config.toml
num_hidden_layers = 10
hidden_size = 448
num_attention_heads = 7
num_key_value_heads = 7
head_dim = 64
intermediate_size = 1216
vocab_size = 8192
hidden_act = "swiglu"
norm = "rmsnorm"
norm_place = "pre"
norm_eps = 1e-05
positions = "rope"
rope_theta = 10000.0
rope_fraction = 1.0
qk_norm = true
attn_scale = 0.125
bias = "none"
tie_word_embeddings = true
parallel_block = false
extras = ["capped logits"]
init = "normal"
init_std_qkv = 0.0293
init_std_o = 0.0
init_std_up = 0.0293
init_std_down = 0.0
optimizer = "adamw"
learning_rate = 0.00132
lr_mult_o = 0.997
beta1 = 0.9
beta2 = 0.99
lr_head = 0.00707
max_grad_norm = 1.0
warmup_steps = 223
schedule = "wsd"
decay_fraction = 1.0
decay_shape = "linear"
final_lr_fraction = 0.0
batch_tokens = 65536
max_seq_len = 2048
doc_mask = true
train_tokens = 376400000
max_steps = 5744
dataset = "wikipedia_en"
Each number is 500 + 50 x the weight over its row's rms, rounded and kept within 0 to 999. Layers, rows and columns count from 0. Numbers have three digits each. The size before them is the row's rms in percent of the matrix's.

# gate: layer 3 MLP gate, 1216x448, rms 0.0313, rows 428-467, columns 0-111
# up: layer 3 MLP up, 1216x448, rms 0.03, rows 428-467, columns 0-111
# down: layer 3 MLP down (transposed), 1216x448, rms 0.028, rows 428-467, columns 0-111
gate428 099:499436563412542569457443481505465524506465473421592510483412564516495534468513569544500523573456562535468522546425567528505573567509498530411481507400505473548541463594379485501442501534481421517466492497515394549520521542599446557494467440517478551478489448486503461531473544478519559437541515483534447423423419569539411491480430498560
up428 104:478549532428519572528398572360469535455505462573511458559527530518504556495532556410478508512530444465486566540514436436467564431565471540442535402520463409516443451490509515494520576495433518472490511455425528525529510456456439461543430557584511576571423456515501437461464537542457475527420416501571512434549518467538456477414443539489
down428 105:497424473487494513403489511500519495558498560435404483600537470474496513532539498458526563507494559550363455471501420400429539490439497485558661585556467473548463520455470472439476573498503466411558485512471524648428426539484567521489492473575513495516457536529520491511423546559446523527593472539547455484482565440526591524525488284481
gate429 100:518447500487466527438524518487528578346526558594502570413523545495582576466458520536547510483377475600508472494533440566481535439416496503508454477573443461457450500461487499450461483491495499590482502524525503443540570558486426494598542512457531471508581572537492512448474546524483410509490474556514428587482450465506506432487571415416
up429 103:461571491479542529509529524571335419598434493479452520498473497567457487474594582564425435447490488482449578495526571463562508476468496538577545565442490487512551479489491417489499437567470520461469526441457480512423473483427503534518533500446462445442444422510460399568474528487593496539586495585422501581505474483526436521590510590490
down429 099:492567486464565458558560508490377487549516589543557385536504494548518512601540546547412506533533429523492595539490487536505526615499565469495527527523541566471510530532541480592596366525526474461492519572413474558460531513467583588611526559459515454490453500415542387465440472539533429520505518529455533480438449454439464487578589500555
gate430 093:441523584482491542433470507523473518525495545490569425511533469517485437533501625430498488399526549507448519523524501551438531507473489467561496479452502537593518513496483437464526499513567557649518466595523502476458598477487483451406529489549403512429562593457478492468556537461499544567502571568500487536479522489495485537568486485461
up430 095:480474608511609427496532527497506548523459432470497609544493527495493510530551529524570561435468527511500561384556452533592618570565479628504557467486486471545544495475451454541550459520548452542435476552464492468530501484455389582562505506522479485509524567484379554399494514381472522506457617543511460445501484479475488513576398460542
down430 098:375422507470509524493511534599560509560444435496416446583459452519483454462425461445492513418572581525421473571571590516410530557469467539400471478552512466456478430413377419593531602488473440545609569500459432430542539579413493445423560598482458449436498536472542569521481572482481522520420386593495524493450531490429521549518483481522
gate431 100:546488509485532548514572527406517520529528519487502564540492484473483440453479599513446522451448477465492474509445506425517570492473426482575419504482477509483559513462481459514394546472512558530477505526496486562459491536533499500506533591496528552488526491474465411471445534441515503526521507486498574423482441521434457491521427440544
up431 102:460527555525550558493455483466539474496499538542474509469487517504496508550458564438465457513550500542490471418429469509457567472464400543481610538496536515508588492507538345443549567465492497559483440537418513548495500431512576494480466523502466536419519501588504435472444530517555386557499419384478510559541552488597466507483537474480
down431 103:482554508511610507610484511454569538538494577506445572495422482382450493555535565586523426510493559550428443488440559630541512469419474425488564510429505532546528476528585503522507556481503561487452479537446451565479542512432502483531546492504534508437503341456442509521419567532583576563482540455530570504517494455555524496464474539502
gate432 097:425530464550535500556558464472515551473501508460504520465537652406515497510555530412558565560482515544530551428454494524467474470495529532599435423397574526466576468498458483596528414460486369458455589564455479472474482565495553443490506535535586393513477388515552426428526479493576498519535547541510505558527485544528561419469572516614
up432 098:496447479535540461431494586492508480502476540470548508595464576474527482436466550439526407462504532545518559611530534491459556416602462522415518505436496464521498508592670431522444500458509505551586548481574461460558500486457406553504419549483568483483463481586561519577561549467475467486382413454540531489526508520521512503618444433540
down432 099:538493544377547467467501528513625482475509519470442410501364414516460500544531522466549521484513529545536561480484454574475545525540474427400420452403473543430501500593465450530541405493568471550536593433595527525550565503448520447544530512431508494460446464419513544578514540461450449455396510543507531547480464438555436549481511389487
gate433 097:619582523511475507483467391471531537454545532545453502522498484443511488443531505422503553469519552475459546488557468413544561511473529514606516429582559498459461425485462492496490471517547454485467444474504476493578536490550461469574584568568485489500518472477448462416507471432452537493488488608636492477451420582454496403485541454470
up433 098:507555600523464503436509427530500423513495532488551608441512480453476508470535479543551520484595543482531540485509440495582497574537449433529505502442471452458492452462506494446477457539447453529570555428583554550444508508506492452455490561492479487535539442498513539503490498426526474459465538573510397515426484403426489483476515544575
down433 099:534507584444510586480434386549446495497517533402456541529377582563531465468542467457522566486569470587563436547437455469501498547488558424476492545535503516506575501524462459489574597470534526491567458494521476545474501511495571477533546523591512551546507532519510428619471467526496528531532508452572533573399521423435503458525504516474
gate434 103:438480476483414581370533464462582472435521542494449578561558547523471583481526529479468564536522423424481405550522487455504475525435540496484549492542537446478445549526413479453474397458569561481552543450441496497383511554493564553454428419516541591439504541478453487536502613531563446529515466551482428501521534483567397550574441478500
up434 101:540473568575540381535561532509484520545561449644467521461484516510592503478444445521497496457431509493521592446495508501416536492527549491409460493474491613447450503539463520468482646572463509519592453552453561524527449456548517525498469475508478498540425526583494479546534516560449518571524618457562507521458574430492593509529540497524
down434 096:435525518484501526514566512489514433527505549554423455432482566548596537477403495572477571534464512512532542537511453477480498471533545493505544472525446520461520470474503493521534534535548551433478498527488436474560512466546554478472486469472502477428518569484596557395539561520480466555508561400528490580509439411522624468518476450532
gate435 100:512441387490370572516569537461520483540570535427584490457493487532461501577543463545553597455459528557529466618444542496393576508557461488529589525545509498556540532496482495426515470442538492529549554460486552486472489463492518559513519615531546476457576426522469549510388570569468513499515526575486526508581456539510590473439513471549
up435 097:484580437516565496444473460454473556514439438590485526496539534498554520553596494442447510525612535514510515424625529532546358546505539582504432442556564478408488432509474436455515547513514437499528426542513473539451510536484547464476559507555523554471444498534437477527614531527436569542552408463479500582457458449510482540451486579489
down435 092:453490483439493523607430430522523464476514555598520465509513454534454473412541469508521494450473482455479499603450492482500483545473558439503619563480480423526508445482521512574466442478505568473459528513484588452473528538539437484489497489465482460449583473450517484460508569614527495483536430494477471541472429494478579558558442317557
gate436 108:534557552504502433450552528427416523439456508502518520534490523445445371515518527511447551514576544543445553433488478474403456422478589470406542551459525500544498573553425405452574567430512533570434509552444424476521562534479487571482507526554495506473462492454503482554464456489506538436476528545583514506544472490526412547560501551473
up436 111:544447576529493519456374562469464524426466534524587429545541481565461585442565521435433498467470417440455494473466513443463543513535479595516537599431606517518446541480544460570532514539592525541521534590532429474509506478528514476500526457527495449498534600580527519467500547569526576552468496422561595504509429497468459521529556482514
down436 106:519486512461502438538417477415502507426536479466494472608513530396519488543656550505579548547510457517534595510569514524503486576502506443401559501520555516483536464533433549472481511402543580507479449416506524510479421475504507526480511476548532489441411570462451563517494487566445497520436468432580599562535498557513447569541506543459
gate437 103:443533483533473498553485529542485492512474533443537410553474443540508391567500455499539480493554447429548538509529535513434365560473468475474452489560426542558606532460519364561623514518567444464400449445512623486534549560483561461533545541511494563428453521449484481438544508515561491435448503528553530553353528465502515555542405480570
up437 101:490553491512456458538424394553432521481469558504492439544563450529461483536469431493561518449462497494504589486543476537531503401410451464450596585463583479496610546493533479528562452556460471449541536483494606495530570458476477499561546464453554572539618513535438518586480396496386405430612534598453532540564467396447503460388598492484
down437 103:495576466527598600519461568538459484471518541493527519592600529536593545542464459432504499507505509497508574463553450528458493481507467501374509541437443518512495582495505546483484447507434490506458560474530606442458586526501431512538503485499641444520531466464537502525598509527604446384574533552466459528530559572634579527545540635465
gate438 105:487498400467581562597488481528532470507487559496579421499571506505569516517512496466574548522531435396524555548526492489393550558449526421451535519513526420440472521551507449495494499468490483544470566421460565559463445504587515461476483492484481554465511619547471435446466418610533566459580479521469413493523587449543471544567549559551
up438 106:538557530513491504493514514594545469456351608574497530414618522447555533585496455455504553510564487488520586555477481459586524587451494520508570505475526496518471399468464500487475507484416536487538452525468435570511473497560505497540445541467503529433485497512567441501469636566519472473527500535433487465500504497578551510514615522540
down438 098:442507518444477400481449441534466509581492470410475502538449529518504477425531415535487481479479517495471429423516530443510495388528493476563462462561517591520437466513468490459560586503456540515501491495468407507509550439507467468530626499452465483473548460475501522511405529510517482610560482503532580496474474514477535479522497584450
gate439 098:528461498554435524544554441533550450546461452520459411411485534512534530460525460560390509488519512470539485456496553483488493536432514516529533497541509557537475535446500520454494578475539478545441548500443451417449511421455545444420463503494481371560499519594539474446506531523467591402442512526409432480475459528511461568540548558461
up439 099:440582437399552496551463487520514500450498582542544536521522483443539440609443526509464590527438494533487445412539518472498483404476437477584530528534502587492508496490423493466490447507457515439538533575490520446441497502494493523529553385468539421462465506446443425611509510403461543489497433551455481623505502576580480397483552464484
down439 101:448619417508546597563583587580501465517466511525490402531428513488475541452490468473399467451473553560400517492444469412514527545551438447467508593520485514590564496441537560395504548576520486606556452463516558506494587446461529483496521524495401577524517459456524552537601537439549476469537468526530514418507383563522444493496508366532
gate440 098:509609625375556629478514498562522475424518451538533539458471488470509496586490477535483537459458381548389454540466339503581592598465565498484488417505562455539477488530537499443475547468533554516546494468455515468454493498522436581477470479456465577479568602521483524431537479463445492455436515491468472495401546448546558551502511490498
up440 101:520464474424544619554453592507609514490617488457486497534510463543533522513507549571634497421489415524477430511454455505554427491544465457473537463481522512435441515503581464447549575475516530549594469524466518458541488483578405454429501559521436588434534576446471614515587401543414498469479443517480488455531531500526499482510545485545
down440 096:448503398508447500541549561494514556499511549406502514497525545519531544439553563473529527462525541486408460527465502471436534446526445480489586373448453522538434479556481471531452506608581508418500401502448418531453564520472519551512506536487508445487567487403431479398572484460563488511513458495483529491537540431456469474479481416524
gate441 104:454548590470460604519497492440479488468510553567577528470481613508518577618530506417454559474517467609478466540488422527530462530501430490487517551534525542521526465539525474495532468442467435536529571477525473551513452478476456567457513537608475454459470504563551449501529589557499477474516476533443479455484588465500542449522580497519
up441 105:513532511512459477555510517559496509490543469479588475524483599602437450527506472471517531454444507516477563576528473486510454538490487520452494608524469574503552457465463508556546534482406419496509538499594418550366598465580545593552557484459438547526462549496520422530550475458562537461517509472537429576441438508551550528472484487558
down441 105:545616502489469455528497506522613507499580567375461486526542464494482471446553455500493519448446401497502467550392508519425403514492439542502482585491526391422474338537511603552589541422426546501475494449498564510500526505577426538566534521548490561455511460547572506518539546528467540523520502605476466538498485498485493472484533562516
gate442 100:498529506443535498492539499588452391574493436413466410536404397511546450571546400600517573396562523501453498520477520523483524465528588393445404494541476468482415564496516526509535513453593483466517498475439534467442470537594542434491459537473473491538459568464543568474523513413473598578493620538523507512474531555453542547406508459548
up442 103:522505500510423478525432474507572493389516498550522619501488625544477493403505524467508436534555506467540514550546473535388466587504446554494523473516545462411508498561540523567488456565509503513483491453370444528545495460464553526539529471480511480451598451516527478505458455509477501437519407530476575469537480465526543423551506510480
down442 094:500557527472409555472498548525468556387466560591463496448474598550532492499474432519433470577539578499459497531429550538495570487495516458452560478513473599531490550555588459512505534566540446467506547483477543534595555521504454599588511505560490467488485476641470455525490445480505576517467518469494571496456482496433507548478496452503
gate443 097:416413455470543555484484437502494521466513523489550524506484578428416499532459551488554437541462483481478518500475455594500530469462504454458506501539560491516500482483541424505551468591546514524495480430493491532596524538386498492409557503525533456440512506625383521543615545559516527543472489522541451461520505422484606518468457457496
up443 098:490484538601563566579423452407495471533395475470486433508477401450461549495606573507508492450494484465485493552423502479555508528508497477446465501547516571528572477431509488504479516494466557504509470525636541537540474507448490438470503534524486536509463434531416556489498541539410469550475505531477500490476440515507522509501534459470
down443 100:541491422503452532545451528419550394528466477480440551506485530496451498498445518484580573569515530474432421528497445392475545467609515545524517555537527456481548498520481505507563540536482410462475527453553477554595460496490511462559536439544507544388409513615403486529529449562552512492587463486532555456607535474556486530462553530553
gate444 131:481526489617535511480530484487548593476545560492392446491262450635564481533478470558484550513483520612371432532540478558412460562526503544453444516494533527498428486466471418436529497543517466448534533551452440474568459526511459467504501490532537490544419460527545481448436497550491634498520387453510396443551525499497507498507419393484
up444 112:525485527536545586496476516541615529503519608499363508530328491671630500459439516471512546508500541554407472528591558517429474541613496493517469521440579606521513533417602425426498458598503463539502374499507436481518508578454595391479579503473509481517486454476522459477540452503503484523536518504458486529532446472389508431458470411560
down444 103:496492500411477370548532414490475455512428433549634496492720487352437487465547512465495472477527444436703517448430443450533484500470523517481476480490441486501573485543447551479463520427502603450532538505514506424517505403478423528500390493582494544468520456479509526522499509459491481466443541494503514512426516547579485495510529918522
gate445 098:630520497513423565410488542506532498561500518562491609443518487520515489478585546540570600580472557558505507542423509488441429577457436404469525488526479407416574492479475505581483519470444501561426514531513547529458577490423444538429489458562486500472558542515469609562515549474491524379541491543400517512503597541458511452531523487456
up445 099:525536511503457558478505585411528599416506585502517495543587586500489433510499566502484579542555546487460503511424604487496532413450457445493564432398557505512525539508555522489423533589502517494555472443470476524535476555500560577570477438486467486470535437516546410539446509490522522582516482384465573441449525428523387537490477465464
down445 101:544504575650608484413418537531561504619467442416520479569454558493488480435467501441527514573551484541474453484568472566548542492499559497506518551578530540494524426417517472413408498524511517451561514481482503479369441588468475431523470506453506466477531374456524476551454564445509521517499501428529498462530482463482469536522490488440
gate446 093:519563551456448538579525426465510476527455475605505500432527538461437475544498541558588583468515394406489480523510419558461541488462529498442475490498539378574575551521512397477512374469462550524481489449464478383397600525531490446539542549591486515523493502478501385479500463509520445387446458486541454616464570566441449459440485531486
up446 096:424487476428577510489486429485479519461522509526483462513481379489522530456583532493542411441529535510481485528561560559386562586549507448517537573547413484458409409449422492472537560601510549597528534531540440443594547514435488435464552505480371618493465490494458561475483578507455515498517460588518493470433548448513532513477399443546
down446 096:561588477476433534496490483423496462468427559488492443472502430389412513558465511379551470546510536502576486526492518532525407540509448434504514539548541540485418474447529460513476518502415596518376472438509583509530599453525512511492480503463537457495520463503536546493534503507492472473516377442459535488420449425523536464581472592403
gate447 107:543557485393541505515523574505480567555463562453491493475553548454508585539487416577426528518527477487519537584520489520466587522454536427447459511501441535602430614482529454451575563583492462562612495530472464545488507472581469478513495514457439503551503497549519425531473490472457478504580510459488529393488526462585522476474559497599
up447 102:490497584563472515482590516429558558489455556465408502494527545559516487579548398552507523466440591504571506456570555508489476405413557480453421606501520514480534547540480421517501512471553570583496448593553568491513484534462443438537510487513425472548502500490552351494594488508398485580554544469534461517429481432507570573532459497497
down447 104:531453481523422531524553561450508483421439607488356543488544522488470454485501461523558411480590484526558552540491518431412500432546539542507509558531468597477547509610484419475481468541553514417519415532541503605483469522508427430474476443533448441502461460461492498546523439542401497609590558437605492502634529494593500492584519670487
gate448 094:493531591458574356520546458513439537594523417489498504506493444528487518553608560609497599509462491628415466530497482423494541549482561512553481490481496509486554485485436561442513478478435471474551547474544514491557495562441465460446473508475500530441472519535520466478531546444530570514589440594570401459404484604584536542430460486467
up448 094:449456472384496569512561513466480545425518522461508565525504428501478500491465475543407435535527513580533478434470488470554558559460508583449526498534497584483478498479520448541448582595544553474495574601467573486470501545520529558533549495520489564473470430567509564516427568509504538548395431502561455564596532511426539398448488512547
down448 096:519526492575453552439507418477500537496538544418559460456464540482468518464372519457513341466387510469432468552484509415433489473461433462508468446485660627569473515415508476497479524456562431518498469481488510501539451562498557472547540438455454524535504425455469496469491445513525506527611441475526446481539501552447496583547556497546
gate449 099:472507571494564447516484421471428435431440538494444554530528461526520492596498489460539521508470439480534659478532502406478484487404521507435559445518528537497514548514552514465544497458432561368579539512572537473491543527517440382597515590565549467439554501587454476575591499566640421503543470622535467534431430467487437547479451498469
up449 101:483655596509523354535480477405519600543490464420577556469518562544488507485567468445490578546464516559562484536465507508543472444492459477454505569519480620377422535450615457449513501556546487513580515605475525499558524470501520572554474514579481424427447498512502552496429440530489560480427550522534546485513505522429495567460498498503
down449 102:435491481527438445505530483442489504485465568528487610475402449443405507506433537354606492503462488559537462573371500555421523505498527570482487535368502558563424473509477534611411477505430473536551412515459463585451474444511555495522455479499519542501535417470431513430516395460480571570476494492481486438460512463495444558500453442487
gate450 103:491530409392522405499586487546481488468501547511565457532499462511461434432491528445492483480412467512454507460477484467492531534455495535460539586551552452539530485582508400558599559465445483472437626462579527462470537517610477475473488551539544555449451440477554483485468563477461497508444518448472460483527618573504538576492521506454
up450 103:506492595465525452508436452493468527452477442468468491521498492479488549505509425538447529519473549584421408510555523552550520464505451598518473525546595477462480516506472519474481461549480483594424541496484478424505494564466481548453528520576573506528474561543537492515456436551494473436512624507566446452565478522421518478507431529522
down450 105:481442516453478509551515471532521533439516516527599530500482508534487478458530497489583551538412549543502566453553450567484511509518461564506538520474541452524480443514527504511329533458461410507429423506379445467495518573444488449505547574547565556473520495530512489500473421487479501505544468548475415564473485512524490492447471490537
gate451 099:445490587489544508465457550537433536504480521448501582525480480475477446650534474534538501452432395435520536560523539493607442578498537519484499572510370481503489449520595521523529460510513499593333521536477474472470529476542552542516525462476458548412425563539403347438500453479519501539588483508479486491593501482452457378449439539502
up451 103:423599533544507528382477473486428406543478540528492453527522531467438462499592588531472528471551464549492533477436453483480490408479442543534494500462565532492425609528478503478428540572522423524499521504466441464496482519533575494557487513472521408455467454432524438523501442507413456491412497551447553500528495495476600541555559507487
down451 103:507518502553614474490497540594547449486473601492548455466542501511526534457518510490404476376547493460513559462518592480573489484561457503515562622475513476498504503470543557479546503589515481435422522473494528440493456588548451487478503517461455549496407485480495484504539493503451496466435523572599494577636522625500463511534497498470
gate452 085:437427472556493462394632568551542568466497445487513538519515513446521549460461454537436517526479441420503431525472515373452480489419468560497486519509607639436441497489487514535447447391441494514554473531462460562447489413440504551575404431485495539614466514481476493523469515497447463476512469488540497523399570523546495524448578549564
up452 091:388500494483555525536479553517479534502565520458507497538468385484631473514462548433496516508557595583487423491559492493525484426488490546514589413563419446583481518534480464468423566577529465531489516501550533466608456549496557535579392573472550486526508439620449459482462498485518666452443515544551455430495564506432529446615560541383
down452 091:483535489540432543588450445540371424490514544587414503514525460521430516573488514459465468481496500541379439489434554496488517489486460529480396485492452443445545543480485477470606522457455456569497516566435528505502545495528541562589468438532420497510487547505492529437559484540542545604492566477472424393456587477410541480482383509499
gate453 103:479412487480510547485554479567425473579489650507582507530493499487527503486551474422469550465430466495551521561394491463489483485480520563446442387544550533527548509550568498544437396393520565482531525674523553513564601498559537415519581503489538453509487475434560533453595539553542443490413503534448490454346522508452470523416496522501
up453 106:381529532491422495586529547446480486465614505496516475456496437522498522527462518460514459512574414571529607498496467578534553475551556495481474465532518508481507475452557440598485487546635519559548475516529444496518538563569477567407497481542408513530500507533471426478483515529508514459458440486550498437591576453487516482405530505426
down453 102:483636460477528444509503541543605513559474508444540451446408440485548467491497622499468439535428505524545477502515379559521419437519481467470497512483579513478405588500487424448569563459495507532516491476550526490504474613509568534480361512532441532516490582521421399451506552456491443513515657467557474440635515505576600553519514473483
gate454 101:481523468433382546453530565472508494523562523422555479553568527493399424444508433452496523512554475541517478452542548493512505512487430475373622465487503434475541464326490475477542466495549461556500509523442413530479551580529481587500527546575455498547471565564601471423459445400394454500472534562454483540475440494531492446528482503498
up454 104:520543478508468571447459431477511488544490395561506493453474527509376402489470615597559446527405479559489518525494453532537500542505515557504432588546460463597521478599528530547506510520388544460492535577552481494510502444483435467498524448487450521604489512369524536468555545499460510563486550532537545467479466563478521505493420506534
down454 099:623509574467468478452519517559489504476444568484504574459551450467415476451551489525404441456469434429513488452546463510605474468473468496477456554505472519487516527460521533546535465501540514497584568613518454555536507423549565509493563512536465475489462506440517462436479396580437525522517544563498550505509567480487441441499585295428
gate455 097:540410497492553597471510563446501439542563520512433545635486557501440474489521537481555477526480476537542630504560460514431520482468562513429580468492466605499518510445465413450580437527615382482530465459446418475597525468493570488501408532408387521520523453530526525436488500558611474536495514506524449498457508482467478458583508516483
up455 097:504427547531522402597496555542550525483485477437521434432519506539509514477526463480514556527501478480553395508416543459410533442541464586557422484502576509485487462507508478468513513530492523451442439527582390569554525432513455443448436497638528501428481465379395559573575458568553435488487481453507556580563496505448478439555526532465
down455 098:530546577504475541495474481538541517525487474523487445516520422499457531558462444491490465536466576496538494527444545411450565528545542463526476540512519407368529565525571601515492474578577498420490474585546458486493529497447508513485594413498550526611497508497487457609572491513455467521477407492591514533600384526573562519458487511487
gate456 095:449578466509498450423507485498474490507413475544497479514538432434461579457575547493557475562487603588504530455497474480521482542459506405574437564436528450490582493512548450538456495511520476538495605467567473474435483498489489378503536475444539508493493498498482508524539500428497498571484470496585499497559468531468587574319547488467
up456 096:455565531511502459450537513500398537487497485507387510541564387544518413491553558507501511537533488522518463466493448491494482575487465472497552445550481541542503549524472448474466536467541462431458480537541581513497554548530503455526481518395585548467542532550418500456531461519488596609414532590465534461596523547524566452442470528544
down456 097:480551495505462544460486509454489415509550548491484576541497523556507463523445472443536538563567378550521457486470455466521521464531474537551564468475440530507490482532546516524537489533441523461395505559487439544546497530502491552421529403542551521447528569517477506448478419499483438453472392411476543509547517489541442565450476370549
gate457 104:468467517396534487499547503559448545479576541541508448429501494451563510469473510466525477485603482421556640513531574471472488564512506531530466473494617496534509486506461536485482463512574509480512465391502513551519537452484437504531543473516464461485472497521513574468553481498571366482487497451470441543483539437415596483440526518482
up457 104:600545525542542443518428540457518487615478510507424475600445490499539550520456501604575567553517599538477468424498513538505455502430416455602492526545409581502485550396459577501414448497464547518610487476500570485462530453587481402533452507436516413469481500490461558575530535541560599528582545504568525450565523557400458512431550446556
down457 105:579485486517517577512425459515451536457468439461455489548561531460426488431472412506505516501591439484508496551480508522562521464376536474550466559409517501544548506535491441435471494429514518470501575486475463471507543492442474496486413464555433570477536463524549501459532457460558492546471512613455442504535445459498519470438487391479
gate458 098:532452444465518511446519471492487521471520554476478434487427495468469470463507457410498623499410475444440425499498521587488488493518517433377546417496547525529497456578594488486481505465446482488525560510524629488477500563548556436536523511544468492430572425535590444547526524457566557510453567531529514508538539563478432420429597477529
up458 099:520574592543475446558507549498474533422544502401475508483432423483465399536506438500509424476521532485463519566457485444504505468595581564542514479571443549578532436463442503467602461439552552606490518449452542457456555497385516462517509523578414553526498571431525564533528559473431534507552473544555531489445395481442402487467565478540
down458 102:476487563528469510567503432561538574388524428478456449567510529534458446571487565487463540484595456504645495343401529553422555538479574524554445496504400509501458508492511475382581476491454555482455422463451481450534471477529566601443430511547463580470462607432471545506480595518473533502469575480522446431496441478454448431479438578550
gate459 099:444417475467398513540481413519472532551562559575482542394512480439453557443489486478469451552536478520505486563439462435503534497562542450536448493482470525518536574550537440520445485525459536456436539485454595462548576540472546527485535500534490492516484415516426482559609577482666511397489515452406543503520576502466513524497528516532
up459 099:500458524561604451620495526457426523540422419492460497502469559526547483575492418477574612524482487506516526450473432517473569492420443485432501591496570520537476535545583614508488435506457580528649474466489465442494441531521493478408480544476540450570487445553520498568486461613542538511495500497475535466434508516441520586513490537582
down459 101:427441557449495491533532508523494495506496577510515538507537580452488525484379472538494459472490394439469432555588531489455524405496500566541517542567463551547490418544514486562590452497386507518620500487529651465496542403441554575576462514490466442389491490475504539546502511613507470611522509617543489503506573481466495525484485432551
gate460 131:532492455537526562564496529537447538488524637535476513436527463563544520527532529406508499457529443522529552620506493564433538504553469431468610548493567461487494537442534492482447494518408544479471366529451527510531495538471527518486441557494470487411502511454404512526519534608562424446543510570427497494511517546544518483450511402477
up460 118:435511526441447466426536454462483418564443383499518544531511519360404512476537406484464439541531475454456425425447510488555443490391570556504380506564499454581580495524438512552488479492530512488502637440513512481443538513473478487553552433487428517611488546516581480496475496444432509528447510460510494507464434451438479513500513605508
down460 092:514505543489468566548547527564483522540553600556490520435487479600545477477537562480486464486541489500477495586536429552466569511498455419476614519458565497457485508477597507519480481481513523509467423529491508486557550517484484500496443545515507466411488492437499477502471517593523430491474514560442468469491487528495498475401492132451
gate461 102:518488527518543528501594406565550473376488510490484509505514490505521445508505509550490420500509448445450518506519490532504552512426490435520505519567512369447571446459465445578490568493528554445450468452523493492446491456476469428530488470481507465447512529543534420497611565412502374500568558528521454545424505484567542536527414476676
up461 098:506448578510508524497460560515410474553507471559492479430448540449500459567449562483570579524524519519477553471399523450468518541548498550510501548474482608514394540592541503481582396420540539636521497518540565465530599551548491481456529627432531519430565390442546502492521489539496474522437462557512542488540472529434529524501495450449
down461 099:448472495460494543461470530524489471461544442543388521501506501458431447538499542465522462532528464458460538516511542542494518541559442488507490540581535576490551491483466462549523463488542536622467517465426621461551508514440498472490503557417519415418500478485594482482553555560570398504485536474477498530426384502550483516597509485450
gate462 109:406478435489443519534516438576442489416440539473421497470465557464519495480485536550506497576488515472484416455526531540409516491510467458481460539572517477519619520374447531478572463446548419499481541500595400541496590582500473542497510525595542435471514434606557525543574443449486508431451427485511467413418505502531463494466554436493
up462 109:499487497579508499477529518561589554396450435560422481459458565557560408595535403559533432406571471566509488568515535452505511461482637458472473586514448498475486470546485526428496509537477583522489555444537553552544545500517439544499510474540550567512514493490413419509424529538571535552519575507402445480467490487605438454518498525457
down462 108:564570393559489468577529528470486529511499464497422589422468484465452581497561508568548456496593481438594540477476548541634546499471582440471452496532431471506577479477382551445517451558506412512501510479493456555534555564485501503404501484416567422459529559412548491407508526485475428539502427457455578568567476388573430475494463400439
gate463 091:508609553458455502502580389558513511474449573494473485495498506465540382399432516482585460468426428431539465465490503384518434453501595577569429491471493399505447470496507548568400568589506520483461580520493346453436499527546472490510471499532474504483428511508466431524445513562558443483477501480495486580436485422486524497579459476446
up463 095:562548499526390431430446496522507503470569531506607538560463631546499388475521468496357577426581608462487546579533486383513462363460513498471505542602491538506431481516477502465442452475462384587557486538439572514439504455514461435553550540535493468558521478446512545562482464420527552472555536520486452528556479571551504406628489506613
down463 096:523568461467524505482598442499502546434533439504524580395359569458525460577530491495481501470473522410628520491493449531504466453441523506496490480544493475648493553560495522493488501435530451667456540444519611576548498538529506461522574543478497477555458499521488525485464514498523523527539524474504573450500569540494446534503557411342
gate464 097:538506424567513552480440440423484396535523505422497508486496566505477502517493578501511492425469485434455538436455414514511460490492485413480479529512524464643537587454455377462590423491535449598491528324532488549481515526530474568469478465604432487416434509529544486538449523580558416522457481536496433482530528588443571440511474503523
up464 098:543540524432487498457586476527542591513431502470418533441510473487509449474536478436508524485614525430539397481538510450513416443459489503512537493585513526449493478511490598521550514475514462496597404554551565499535556514443562394546480545459508508502542477385485504590497500427463467491504574456386558463522540543427467517454490534439
down464 099:511514475449561444416480445468500410499499530554572471411414419490460544506504481388459609558490494479445528569529477472494551525526553597520553518526537494393483484459570568453562457615521526512492504494540488473569498458392439471466500496525584497544491494490457476582457511460485510417493484475468534464553500498491481532412548492574
gate465 101:564391527520577457444516408441430411548615534497470511504455508509489504465478537501553594560448445522492491546508571455460509472572488494630535637454534528393570555474426491526526432455478414565372461541460385488472512462539483409490556460519514510488527445564504504519602527591506501467566544439540535386386487520486565454480542502518
up465 100:523500417480493472447550447454464515491544536551587454434496481568571442434484511518504495387531470485457527495454367472458588509452529431460478477528527453447546490548437406498534585499503441568477529491583559460459533467594481416561513480505438513484549576585534517621542515430577548563451533487555445482410473504492599569591507457518
down465 103:549424452382434514537449478632469479478559583488602437469632569434477460451454499473545518512548556494430470463531489457553465564490504497511531517400526456522524456512480507517423554409435514446513580526482441538582527596481495535459496508565482542523483512561606476542385477451506506523482475496491428562465511483427448558497454486462
gate466 102:580470495535531409439479515546494493527489515425508477441525441477510515513463517528474473515538514504451539489460488466495448520611615436501515472526468490389416574483581458401493506524498486544481456434464534491488549573485590497484432507394481433477434502466544531479451494452511537604420480500525441468514463449443448544565453502434
up466 098:506499506528418484493514511585468497392496565493412585551458554451460579488478392547474483493494427443536495517577511419454638454449391493379417471497510499469462464545493426537505550433512494478579514487511524512556572529605551590510515533588466531533549456487451468537519441522520459538392467491550425569499536469475482510490539495527
down466 100:518433522506494447523523534498481388526552512456462430521538499527429507548485513539509508570420504581366579536520554497436517544596492479543445552501491513513421522501621486433538515531581486529505521461551542482461578537526581587490501505531414543555443454528423523490505487485497525454474404507541422547531471494495455460562439526490
gate467 100:440564391504438488531483398453517512519478496524564552591445455434414506520457545505447526503354545432482485498506470468485489415478481508467454472577531448510634444487483525484535469493526473464480537425455589416492526549492579457570543477553501383457489404588499427459533562524466490570547561553502430385587453578457524481490488462456
up467 103:512539531546487510566434469457453425434571456513520540532524535502523429478509477511555507536517514393515532477494537493544477487482512450533544455413510421493481418512455547517475557526397491444591543512516414532576406565405507470502568469521442480520393507466548580511480510550481470473474459579439513446514533416466441537525439535409
down467 104:560557512579521467530445427565428578465430417560535467509395492425505521485458543528565492554560493529426478523520608551526474469521576543589420373446507512515518397522509520525455553495586519529561552563528542590541577558459530376497500488420505478486560509456549446446539503512507545516558471446463498473469516490544437558413459411485